{"num_attention_heads": 3, "hidden_act": "gelu", "positions": "learned", "qk_norm": false, "bias": "none", "tie_word_embeddings": true, "parallel_block": false, "learning_rate": 0.0029, "lr_mult_o": 4.0, "schedule": "wsd", "max_seq_len": 512, "dataset": "wikipedia_en"}
Each number is 128 + 24 x the weight over its row's rms, rounded and kept within 0 to 255. Layers, rows and columns count from 0. Numbers have three digits each. The size before them is the row's rms in percent of the matrix's.

# layer 7 MLP down, 96x384, rms 0.174, rows 0-95, columns 128-255
101:167133132138129113109105149134100137141124133119140114121124103186149112156094129122157124138157137153109142095117130121130142176129113087123136091129136133081132193113102160104122146099158112111136129124139106132114119083123169104137126096127096125156143146126127142160133115145104158131141105118102157142149132135124134095136165089157135091085150134198093130174179124156120119110113
110:145104162136141132126140112093115111123160116135073141116105166115123134140110176118128122151111140086113120124166113170104136116119146149054158110135108138127132139115112098094105140133122151104131158123124123140116130109157090115146101156120139131157128121115166159103130102185162152121183096124076133138125132155113127116148132105122144130092164112113120131129172137111110075130133
108:158138141114127123129112123155138123145163157097114143161175142147129110112084145144157102106137135138100119126103151154102134114141089174140154108107153129110118163120165119132125097107151123112162127110147141169126138102132111075189173140119113094121143138125086118116095113180158152130155174083108149125091117136159143104145116081136135148136136158119184164097107127134164137074168
097:140179117108124133141110133122151166175107116115127120113141063134102099135113154146135117119129123149140138114139130146084151120136138103137124129146150119143146112165142095147136094114113134097075120138121103084119120137064097129126167090150080112128129128114122135151161121154100125118149170111144141079178156132081090143110114117142129139134099129145119155131085144118164104122147
104:135112155138145142096080156131104060137110137122151143127055164137088105134105114157155101130167103166109098103130065126127152134146147106207137094116105147128147131140180139127132156155124116126156134106164122129157126170134135154093149143084116094117125134120136100104107119100123161110112144143141148109093122083148144136105134148091111150186113148129159107105116137103124156133109
097:116139133112123068128114129132142134129127093133098123098127134119076150117109125092151110126134118121154092121153168086114069130122137148152135183141132107139173162153145155113156101115122135151146117118149169117124132108117140148132126080144129132147163130125086121143102148102102158132112161146108134146136173145139106124096145120142124123116107133120168108088094136145136120081134
100:136102088098157169146107145121110086086149117121127183120147118110088139131140121149110119134125114154114172130119145136125102139127139129151077149131105143146194123111103141163122119135132183143101168159101099169112122112080116136104157170130140118139125115143095083122122134111132113115102174095136158106111119136119130142144165106118080174172117131128127118140156132148143168121118
097:121147163116130090146137154127121115128159106145131136106131146160141143127149127130143115163140146149119130126115048120173113123143134069143103140095122118156151169143138143177150159097119135145078096105126172118137116135116157116158130131088138174116123086133100140130116164080118135129129139167186105112130152097123091099155126100168124119137105088104149103188132128127126150164132
105:121164124133077128147139112119112122109135087161128174138167095093108159153140120103130123121126127145128156126146160128133105149139111165093125157140112126144107105128121092155129082111130108108132118133107122159144107086180126111122126134166133109168150104123135156148162147166149090123133082159103152112109100141126144131113105138128099133133135123107170170169116105122106083156131
092:154077147116141138150130189109127161131138100129119118139171120117099118127123109116098138126096113162145089122094112156104074117126129131160122129144140108157148175123156124125108116096140141142130138151118131099101126140126116162114147119132144155077154158083137089131160142119093149100141134145178138157149132112169103160125109115136119117101138108126052130091129110088190147121133
098:141149156111121098104155139112151133108119170151117101148155103146144099106119071106135113077129147092118098096114167137134135149146155139172095138160158156127099096100147125168154113100110111136115115121120107089119123122129133087102148167157122146084132157143127131132109101094169123122162080141129126128112108137145152105086113112127153143137089089103138176100140098136144093070163
102:111155134114131122122160131148120116096143167154143092167160126099099153111119119179161138176127113141107168127112113146143157110164181132153126161128102152142090150082109154161109097138147138159101120138115118172158120135137137088128147154130125139103133140144126115134124108083125124127117103107093135150120135150099113114181121112152140124123148137114160101178135122110137159186070
098:107100142133063127141162130111137123106148112138110090148128130149109144117084107126155103100147146121124117141154128105135134158114157155158113135087141163142181146134124101093114097191126171107147118143128146104147132105128154115103097136144110061147122104131137128166164106066128135134155081169148126180121148123103084146135108139116135110093101136137150120148140141085111157159120
101:153127125168158133118122162127110084093141146148116137102088123137142152139139119077104159115121141143134107133164136168182118138122100143100134104128124089162199109140142154108169128154139115110133133179135109145150131119150171169133073119118099112103072122120147102110104147130152117094112102118143118136097134126079158171109192148135163153121123129128132128095107130131155127153125
103:135092149105121126153117141120162116108115128142162094091119104145151119142098099143161130109106125127132127119131087108124124101136168145117127142128082150143149148103130075147126169147166123181108144101191142091110100091131130186137081147148148151159122086157105136132176132143144129132129103107140106123124133129139152145117141138112151134069138131100129102098137130112110152132120
097:112116134144112170148120124111103122152113202122128115101158145165126106110109096081128132130102113151128172126125139120140125122136081118102121172143104140159135103124121158132118135156120148104115178152122091152121080142139087100131120162156107145125131093144135117118169159188152128119135112124092072114132107112121112108146137127131141099124118118131111144116152120101141141091135
097:099131112133116103162146122101105109102107092119128134134115164078087165123139120140083162140165070149116090106085124132132125129089149161147147116123152104121111147147121167117132152124108122134138142153120138145109128164116113102183146105127090126134090147095103101106106116112132090108106125119121133128085129143101097148106174131149136108138121122155125135111136124084155131141148
091:112158136101143169136126122147155135130116115141186115126149106123128071129139132160125146101103111117134153149112133149121137091128160127098152109126136190119131144157102110131123112144115128109120114109141092156115098161133119152112152131121123165143126143098094117140181115132086121136120139087109119122167091112097151176148118146080139141133131110131092129161157159111153124114127
105:141110114132118107154125156123130143123164115174145112153071138167131134131151128149128132144132126106142122103095082124099169112138122118140092127123099114153143125088125131137153137121144148143137108130135126149118124109151135177196097135131118117118129159138131110086091153127190125147143106113144158138141123125151166136149096167127187145104068115120147137183127147138128149091128
106:097086133145134113180151151155115155130152066158115100141103163109076142127144115134126126123200117150141100118153078124077132154123116081146160115130119135180070097112146080099097135078134174133107186093146127085108112158138096160109098103108139149128146113143139146110108120113119114123140111154144134137106105137124124115125144151141132084102125132122130130148122148095116145142148
102:145120161133152087107106094151140154149122091170146174144099118132124146140093153082076120117123123106135099123110107144150072133104100096102130160165105107118143116151153107125091145075133120133156088161154148127162131119161144155145150146124131128126134161078143124098065123158142108157153163137145098132154082158159109104120098114159116115146114116122142147109052109133103120144099
094:150101165158137170120152089095087136147119161145110120115124085124171129120099123139164113160104133132138142147118122135119146117123157154072186150119117147152112130115135102139140123145117150107126138142092104108105109137105125151119099146133109152141141143158119128118129149108149103101092140125138106123095138094127193130142180155134161128143113079148129132138113171110111112105151
103:155105105128090135106112144123136113111113110158125147097151140134105149131143139129125131116145133158107141097143154144133153150139071121082109133149140113122084145136055170134105139163113107160107099129105113134123139079138154166142128123150142157152152103132102103116077170161094156153127132131100147152148182146155140107157177117129123134128150114115136115179159134136153124115121
106:141116116175126163163118146114184140138112142146145149133100133148139085130118167111118137151106139120137108105148104140129105118116101082144108099105113112147105093120140104120131111137125151102136125118073149167169131131132123129134118139126095063073117145163153108180142157130165122138162149104114152110119126136121116105127126090148132100114100159123115142136094137161138135080124
102:114106090118133124148104088119135140101115121133111160124135128165188128103122107117100118113130123100167147118121186086111158120094114121137156141166126135108110152102123161120138153106153085129119157143152089110108173146113101094119149151116129138125126130170121087182184098096140116119099118122156143126128171152125132127111220116083151116119138124142111113117137126108116132122133
102:101125132174110090116139131146139119147109112172108109130099140110066154127103095141112129111138117137127115158132116138139120129132169156110082119124112128165133136119156075130101156134140164151117121161151094096094138164145111169122144126170158157133134153131126096147127127100121078163139142083171130129100136093127114163117160143145147106167124148144111086096090156114156123171144
104:119156123147090102149149153156121112136138133138146155118124192087125120157174145135090091114122107137172143155128154085112140105144137132114135158109102143116104118150140138106093088090127114130140103096133099127113114135139138148102102135146143161112143137136151119104139132105112126137106115139100135123129126097141139214126142116127109121152148142129124095133138127119151166134138
095:103101122086136116111101142174155159130118121139114135160134102141131136126111108159113120131122162160132112201127105130153141132127094128143106143091157111119132136152115151107140158113104125144143170114141164175161164135158131090094131143103111114106152179090120153122121123135128148145118113118184134141129110169144131136111102095124155134134170163102112113133136123086133150149051
099:148170166113075091152173095139165090100122142104109124086104117137141144160140125161097109116142141135146160107105096088100159106142156143118120152127143120128160111157155110146132086148113116133136128117141116090119127140131085091143088109143155090128127137162192110163165110088116122165071130145136124106131128107122134131137132128117166146157129139113163110121145101113122165120119
098:142119166077104122137116136121109101129132095180142084108105125121132100108129101123121117107138104099147126170113160099151132112143101144108128150136152162120126111108111119197079153142133094081079132162142151111134118137122176163170111125075131115114157173136129124111181126115112144133122130119173118109105160108104131133116143137122151085142117130139119105145113135082083128158126
095:135120123127151113145135145109103126100131112135150150147114178083077132111122141134085122185095157123145125156139117102091156133133122130109114129149140121105072090141137100179129138153125131119122182114087142133142166176112117094098130156136111121095138147113177137123145093148135115114125087116085128121128124129116132131122134168134085153143148128150150108144135149137146142131131
103:123106113153150088075109097124138112141119123142140136148148087093102146147119166147125123114154112083133104172103172151151170114112105155136111147143155127056170124123117162108128115087136094113131124125132121171166139131109156145086165074114113123153093108132140179127149104139146142143108135109109163129094059149125130088079147130074134128069137119131129104101127112091133145100147
105:158144139098137074102151126110152139152122122162157127128194134170090095167148177143131114139122121111109137095111119118133143183126091103121131110097164113134131089138122122142098130116126077142115111141102157100147125088153125168107164129151121108104129130156166155143091102137096117119123123179137152167146166133146139160133130171143096157097167125131130144125098130143148121165113
101:123174147180136140091149092115155122138157150133101110136137118163114151087165133126156164127150132155083122155132080132143135118139165107144100110144150137159150110128086137146096154145174099119132107101096106094116160150137095166081111128137170157143158087088105131145162105142110121145159110071119135146154149138124102117123121081161148094142116140118104122128136162135145130111123
096:129116139159137143083136111124158108137102128119147110159098124165170155155113101117133159151137122157105129142161104144174126120121119144135116177145131125120144163153137155118158137121130104150142111141157123143134106093130115134139127108066121079147126114146141113128098136109158132094133137074131122129102129052103171115137107113134133143138139104139157164109148125163163132150120
095:168175113125138164163125161106095135112135138103134105140117146148137168104172171142135141137148114106125110132150119119149117117106162089158124122122159106108077117130135098123114137128117147163084111100121152127126123130129148134142122128117181119132125137154114136070082143164113139153137121136178126135152190136134121148114137157141161103102094125087133172117108116151141121149132
095:118069145090092143134077114122101122168105165090148121098148111105152139155168088115151173156075147135139138124116183070093126129150151138122080115137114131129102126084088116083133091112120122129140130169099136095128125128081116137100097179138099149130166114121112158132130153108141119134114132114113137124173186131113126120152179124121100165150175100168150119139118124113157116099073
102:127066116106140117088140157125142138145140143142140123151116164101166134130130112166131137133141132091112125161149108140137142131139161146136182093129127099148123112118114103126132131078121113134082071126126091091123141097136108168137131155132100174110118127121150154098081132133116124114119078125161087117083136154138114102141113168132119140109126138112170070130128128131124140141127
103:128132147105150188134078055153133127150114136105131141142089110116119112123117122114127101113087119112149141151156177146072114119118118133083171109117134138121168143075099106134159119191129111114172147112120167164125083102093161097147124169105133119138099120090096109138139144160124142099140106156111126120125119103136128164157114134128148161109177121089087125161114170131086094104093
106:107136048121166147164132089183130149176179108126122123119141143147122110134128162125104140148119118126133125118124183122108104162127064125120159120102100124129102116133134113109124127153138087140130118156131132192136092133148154107119146117114135126130162173129076135154118107175134113127163160123112122120120102130107158112127086112130117132120114113126118142174118112132097063093152
100:137143102128116123119130137141160140160169112134130152138085105152111120117118133121133129137112164130110092128113132154143096148134143137153081125146172082111071105128110153111115123120091141140139136107110159098161133161121090133158085157100095096165161102135111135118104145078087136192142140148086083147123142146089133094140101160159127101104170123142110147118121114143143118128094
101:161141138114089183133162123112135090128137141162099158150134132115151097069121091100107139146117122134145117131091128153127133092122092127171115123167115149126100156129138119127123075142138106155122115078125119148138111132147124144124112119121121158084127083154113139132158123105135137141132150157152118140166098121181119155123092133141112090149082118130115151172108139140122138125137
094:138102121126121082066132105116105074120129139092138152130171134126176101110146137125092134128116136116137104128114129143132156118123129137071171123118113142116124146120127152136145130104114131128141135178150125110116108117113121135092148131127116192165100090154082161136128126164131155094141154088129099158132118129113132095091102158126110149120114144167133127158181121101084121163141
101:100096142175165119081144162125136170096138135134097142110114096131123138138132158129140138118137109147170135164145181105141114162101137146137146132125133143138110142133110119104147169156140111102114090131124126150148174142161120137130135121106111084120107157133145135150121143124147088080136141146119127139200108116125155100100114137141132109117128189153122103149139142131149105125129
102:108118132104151145163148153121160126114122119074190141125157141119111155135141135113147107119131092123125141114158164165148109114121104146165091051113091111123120153166153097135115146161157124134143153133128085161114177113098116164146114093125161128126125124137133151149076128105110088144110171123162160124125127145153124081121103109098101149169095120151139169114090151177135127122091
097:107090150118117111111143146086134053126123095132121099133119100082138133116129135138078126156136122146107150114131129135137138101127144141129108130120154128127135117107083096135147143077112133116125192105133118124137151177131150143104090094112137117155114149134144088089147145093130113144108104140130170069112121139154120114179160149162082103107150140122155116119151110121126123157131
099:117175151078128095118132119118175131145114129140165099135104130111140111124111126144134158114115093161118085098132088126127099083137105102096110191110122150114126120130146105116099107121146085128158124085107113170131143144128111196108120147113137121149090091156119129133145105140164136127105096076134175113136117146141128141111136103104108133131118145115159177062090137125178084133128
093:136110105151145142115142141157088137107109127095113105122184136119130123151179131106130137111123110110100153097169118122120133140134103149142139101126111137149161116137136108114165127125119159147096142098116086127153118120107107126125123113158151135130174170132138097151099102129104152127132139131094157080142157091125170109123149122132111124166113120186102159134086140155094110171142
099:155083138085109125179114147141136150152159143128105139123085099175118124101111143122139096107132123117130146103096123146109139148128105124113163133138097075130136153100155124140135062154152182134157082122122125167145131134157132123140123118156117179139158104113089137062121139188120124071139136118136101138136170123130104127131088148143122126162162121121129159155122151097123117121139
096:096154093131125144163138118081116153131140141138163128106127161118139138145181165110136127139146118064121139143179100169136146127133114140112142099137096095160118180166105134169169164107122137122100135177111115166118105110127113122119119109097111128135098079115137103146102082139144078111107157151125116147179125138138151151155137177103085147129134151133150094156133142170139120159141
106:110153115134119099112146127129124114144093138126112111145079125100110100164145142091108121123087151111125146143124228130100121120108140148085132149156115093098116097132153153137145105086119136113140117172126149093122092120102143134141148114134133144164107110150135137139143149156128116092137157150097097110115109154127113167144138127158127144119172159125131105112119127141108093129134
098:128152121146116120120141112113138151132121120125108156139134161153140123114172128138132137061127123121129112122138100151170120093116166159129124124119104148137105112112123138195135117152112128148131153133095107074144201169147111116158132134108143099122128141151133121126122123111138114114128138113137135134142139158131121110100098146129123106146147171101125163135133092169162136102176
102:140106142153119129113126125145134109142097144132096129102150177050113163134134117127135133116162135169139106104148188137157114163105168110184100139135134127135112111150129150126098123139120152101131140122118122090153123089157113122115089140138143142160112110116162154125144154114084115107099138154103126106090071121135108117136174141144134135131073102125118103143135142112122140101161
098:136139116151092120112117163123133151118149113172110142142125134112114121138073115134120093133126161094101107121124128151159115132144126137133134126157155119120142119174152120122130120143084181113108115096100116107120111144133116166141108115130136107137102122145148091129137102119115155128110101128132158095124146137145101129096103146124140091162159145142102149138126127108153145169101
103:112136131133158098132193119134135151143150118093093180126161183126128136115142144166100138100126119145137096166106146131110105094129149129123154087111129139147128162112144126115166112122158154135090149100132107149107122136144126134113131129162141099109122123122163109136130081130126131138167131119118106118145115087099131128128141130137115129135088124146103142159141142159123166110162
108:100098117113137114128145130167120083102156099131135129148152168060138141118126106124106137164138123122166160106118113084126144165121109094147106162128137118151115099144152132096108175196089130107088144128100121150164136126129148126123110142087154136137044129135159131110150132104128100112078139136136152118107130140115086138150108097127129110183149143122111147093102137102154112123121
099:118148120134165115161126128130111147168127112155134160123125124065152123153112101099092131113110129102167174119109145073142083080162151152139158140129115121153146162161133131117160106119148109167140170155133075101130177123094095097122111158136134138110126146113171121137067104117105137103083155118081133103112110102147138147112109134144125191136156154136130161082136096146105163124115
096:101152131142151165097092137129134133146097094092097115128149094147121145128115135110107101134105148119099140112066110134125074115132141125110134145119143153098150113112114142112146090125169135150123140130119156135126106073137092152113129093097141108139168128127100162132120131124127169141150176091122126127166095139118142143127139124105122107127137101114093121112130099124143114116080
099:147094099114132131122091123164137126156148136162102162120130150120167098143120148177099103130124115152171146095125143166134108145139163124110123148156094125105141158115115111141147097119101121168166076122154147163132152112142086129054143088169183114112116151124109151151115123161142129157096147122111095108150076150153135138088137117110133159129089116096130134097120124135121103118122
091:107130073130087121147135137144116146133151125102099122133152144123150108123124103157176139113148155128127172128173127118128156108095156188145141139110164162112108164141118122123194093152145146095131121148125139106101126167108141093124161103141108143103159152084152136138103120113153126084126099140121111139138145135136159109157172103116159131146180119097151111142182149123152166110166
102:140175130123162078126169130148139128145131126108148115116146148127113149153107121139114111119133113115105128115096112103114106130132122130154134119115108122139136101099090122170113075090148147125159157138130122114122124130108096129128140110139128106086132139115135135140125127088106131172109127135146163176084098099141153148148158147147089132084128120118155102108130136165132171197138
093:130179167142123140108153115096079148140118180063166122143087125074158154150134142119168145113103120102121150150151153093106105105120091096107126171135164138096159129116159114102140183136150140108096109125139141091114119118080106127132127133136142106181110103123116160128130129146132123119133125153115132149165170138115122125180076109093145167087117106135132128156075139132127122133130
101:135159169095156154117153117144132151118092138125115093114151105112099152122171124121134147108118152127156139184111114131107120131124070126159155146115127127121088107109079109123110113099099130114129101116108148149126140131174154123132111113154132145133115102089153117135142116135149119137155120123138125165089159162140098114106103149133117135143130135121120134129137163116113091094154
094:127174134090124148178174125120134128085153155163164124105164143128134113138125120164114126117143122149101121146164121111149148110122149139132193136140103156125146115108102105159130100090151072147137066131149150134132141134141110116130123104132144124151162163113141129088142142139122120096106155129149101158161151136145139126086144168107153104152127111120147087123142120136114091122072
089:163126127130124148095155098090104134128128108129147099130109163130124112107109130166104103173141089137197128119134132132119158122136093117156120130102088104130117082126119132122117152149146168102166146162099149116106096099106094154132072155155132124078162124107128114132139145127148104112156132149135136128074160107123120162128125166119126137104132113164144158164140169092126102066145
098:114138138139079136120083162141163091128127153129111140110145122133124144096151096150143131112129139122128134106112117123126123123100121105092121163139153152106143134130132134118084186142112134081149068136110137106136112139117129152145119131112095157087121100125143150099136132135153127144141126070126130107137145149139132112126153096170096126109080148115105148134078176129157130072112
105:152109169117163142137130131135073115146092143104098108106196113130154106130104131128133130099106172171111124132095154156114118154132086091121098118118105125159075104068140104104107172118131105098092121108128112119156108136146123116160113152156109137154111103159104087166173168157102088158151085119154117128128159138144085147118104117106141138137102084089141118108125118096150078138122
115:167128161095150153095075080125076148127115123104155113146118112178173113119160101140143099108152140150099139156113150141119119164119147145140137132135143173118124180151154138115118127164139111130112123119134184077095115139124181110146142150109112114126133176110128147123148146084096155144076090097121114166155150122153131129139134129095137154132139146160098138128129149145138125119119
106:115151148125146139129131094125117100145125135137110124161109158094151115183119130116156154146101083151169171088162113082173169074121153123158126087111072084136094117142149145113165144144112117145144175167143144112149108134094146092115126124167133130093116120145137142104093119091099133122103125146128172126121101125080128103147115122099132157099136129139128118119169091155122109153121
091:122163139137157187140112156146147179108132129098152099129116112140090149116128118095108133137150135127113111135086113139105120146126099147110150121148109120107125147146158126104118147120142149100162115087084161207096123107122179146154144096112114136146134103142117162130139096135124112095161141079140162124134124136151116092127094133122136131141107091160134139130130140131099159107144
093:152111109114120109123082080132140187095155202098068144095128097155120137143121129127134140107128156127125132158163137146129170152127120101114118113139113123091110108150137159143104142163134090134107117117141129135096094087134133127074136101148088074134140151121153135135122135182148114130136077136104122148126093125106144124087094131082126114124097119146116131137134133132090137168136
101:152125134095117123200144173116094129117091090093126129124104139163166101123103116102137120141108167186114092127146128145167094137110112164092127142114159139086118121127115151110124107123072136134177155154095146123115124157115140087101158122161100101142125111111094130126115131185121116121114117103117121128121161103120113138109134087128114109113159125112161145126152116105109107112150
101:133141133160159195107139141126161128133137129093181120117108093166148111119178168129140111100137141116103146119140085126104139165163139083140075129130133117120107171098117138139127119123133146078119115128181163139143144131150131102104134127105125041115132124125131135127114160160124140137163146130156095131149172136159116148117084086151109131137115159099108147129152122106117103104122
098:123149131171157128120138119144087132099093103122150140127139134143163154168159130136117147168118148093089134169122131087153133123137167152121137094094076100165127110099096116164150122149094123104104113160119131125114166128134124110129127105163152158084102113117142145192115160144085093111122140147162162108175144086153123123110110148141126153159105168121134107154120122154105138117114
094:135118089129128138133106111127149135119129121127115154159148105125124134128115152127136143096140153123113145139111127158113142119142128143123170119131140138136092138168140141161161131076079141117128115123124164143145114182141132136182178142134108134161137106115124135162161149103138120131127119149099071149121130151138134158134130114150123142099133158139060158073147124114121193126164
103:115133086150141135101113128115126113152130112141129127106120081187197098129082132093103115140105118137145127104108123132132144119112086090115094131109141139131131118141155118123109154128151128128177130119145176096166145140163141092121111113096126121098133140167130136138176209141128148139135111158125108143154135143166063135160060137126161145136128128084142142092170115117129156162133
103:135109158114149137130100163092124142119097142084136105112093115172168106107149098151145155095113152101143137109126129134095102105106149176115113104119164110092124099123099107110136113177139122107111179112128072070138124166127115124122134189061126137097130069132126099157135140178118115131164118113130127109157128125147118108112149147171137121101153138148145118089130105137134105143147
098:080167158096082161114148142145132155114146112143123093113120127121108162166137103132142122143126168128147112175152117154120141132114110126103148138134115059130172125154121155102134102124070139118137131114152104117149160088125109083106092101113111165144121141139137101086100168142135122112140107156151148113141133140165143109153104163130120120139129089094149085144094126159122123157106
103:126108084138130107122137112102081115120081142142134103087124168075064137103147133132099139119109138094115116091139112128109151144138119107160107083112150137107130120111153124118129142134135124126125165121173122124107151151097115177127151128106135124143130116118127138087139109101142120165102141132073161147088133130108158153133150141071092120141124119137105126090111135165142128149184
099:129135103128155084123102142149126120144141145120122147149133114147137124071131109133143166103150120117110134112138127117119162141153133168132126173123168136125143108131114131088141180148171146150155145110147145081139125095090166140127192143113116132136105135103123136113083115124125129162114106124132105157159137108116123117132124125162119124143161148139095095124119152151115151078125
103:093121107127128136088111115101107159114130126104147165192090121125107089162162165078148131153120165128110124142150128144107129163113129097133114104131127129118138092122108132155147109145172098141149180147112132142105138149108127103128124096145110124124126084123143105140168147160119127093153133150163142104148107172101133094102109071139158114102119148108137086106126111129085131155117
100:129123096169113102089139116084154130102101175144106097129107162142142130106112116127112137100146133163104141088145126146121120152139088133107119140119097165151161100109128110108113189167132172150120126130105103096096109163122148132146129137110145143169147122095144114087164091127138095154122164080106114110142131137132148122147088147104139137079119100139113098121122129128072143109134
095:153136156146137117121106109110131127149121124077117139125096106102108118118118179119113126148147134140117123103111189124130118112117118143128166115108115144126131124130130162093121153123097131152148107064110133129125124129160181139129166166107170152101117151117098121119099095101134137156090128139070087168087085100143140134104158125150110141183110148116111113131127103129125122077120
088:093110164135149153122123121120098147119125154128140148136151122099161139119127152140122107113169110096107132087087106121144135116140107102151182100113135139145063130122137120106147161172137140206119135131135142128144140065151119100158160149137135145127103120169104149111131156121111106178108104099157140123078097090104120132114171160104143162088117167127161149105106107118116112135124
094:108115093176100104111124122103154105134136132155147124107101106098091125152105169111161129110127144108137092159132062093129161117116090114104140115125131158121172113124149150120098134107117132126089101090167125101126153090145199127108113121119098139118128084091123133098148105150117198074159109145138113118115139128109117110142106130120103100145176106116123117107178132142143137131113
097:151134129136143150135160120142138137075128175128171185134129108186103114114109092113158117151120126166107117153093153108118145133144147138099124158135107131164157133114115145082116135125123082143152058119179142134130152131115133086141124144128101131148149137144124090111128114102088156170142152154114102104130087131130175131114128091110131089177120089135150173153125123178131138144089
103:113119110112127128156126135118138127140145166084149138102048175096121121094094113139130134100179138154153131148154174132127145140104138110145139131138206113087113154096147159106121117092133119138143086125142137131149134126152140122098129149142134138126134152119132121135118148120074137122140121160112137182112131130115126144111159123119109113103161133144113112134106087151130179098105
098:117113139139133159182113115152144128127143113118076055112128129125144139096114127155118117129172132095111132154185138136151096090116161136067110112135131115123109123135120143103115166143086153175127132151084116124124123109138126120113120114126118114123122147132108109121095087123116137105138148144096141153080127109130109118142160153117133117087138100165095065149117134137134097156170
099:081151104104116127163105160128154122158105111139140163132096118137106159117136163130119126144114109151161128123150088154096132140132181111154113124122140133122126114111126102105117103121143148116114095141136107182150144129155123124153078131157074078145188146125155110091108154090151114133161100105126146127118143122136130130122153125149153101126108132139120147065126149114158116155152
104:156102129127093130133112133140103169152140116164116145148156106152123153147112140145166110158074178055103112137133094113111119156123114107142129096182149115119163137147112147155137127097136144114138111107124153136151100120082120102121084095098154138142116197084135178110103108116170169167117159153178128129100097150145147142130099162133118145072157128075121133188165128103078149138115
104:170152097116124117109126153149148130116139126174093109122163082123151107165095124127166155121143086090098136094129098120119113137158148127144143117136148110122133074146132179153108143136143090114148126119106135107093135178166098105148148091125166142112164139153125137156094160065130151132094129142141105084111105123098132084157144139161113137099102162122117156112158107112116163165139
104:121120092130119118092147121152140160127167110123150163177167104162138136142152143154151157159133118110144109131097088104125151154156124116159095111115133171093136184126132149152134141146126147114148140137164154148134121149127143115131182161097124146142096107122097160123135100124146125135144123179155094151129105100106142162186096129117132148162118128145128101105126115131098156153166
101:104139117111129099158119091168107123108143098102124123147153160102151111097158098118139139177086103126146124134114179154155134122149124092099095118116154113115092114162120166141107115161130072141159153140115145173074136089096130129148163109164147096092085163148102110134137141141147135148110140146126071155148135129092126127104119135131158139144135121127192150089133110120087112105100
103:084133087166119115161152149105121113162096089127116107124159106162181133134146090124137149167069131128122166143123106112158134130160162116115112120153125103144127115139119108139160135100124099125123155147133121099084148129117123131113079109146184128138098144167124163112090124097121157130099128109133141120100145103098131127133103104124145119166111148151109126125130101142111110145111
102:094143140084121181143142092149115111153081117117186090136106125101105134107179109125143103106168098140131146162119182095155129116090138143123142109109105144133138182145158142135122122088133126120112125108137105176125095097149120142184164123162130174140145133104143101150115121173162138116116130118120108115153135152119126169095137094073079087160111151082112104164138127159118128112124
109:146125145171118110123108115136149144123124162110083102106165132114120101113126134115128119167129105173151124087106083099109123105133154146142135173144102158133178160146130110142111096131106149115092153152119101156117136128103131113131164126153152174144141127124117126164195067090170142150152157147143145095133108107126112143170102094156123119102125124171110133136138113132138081125126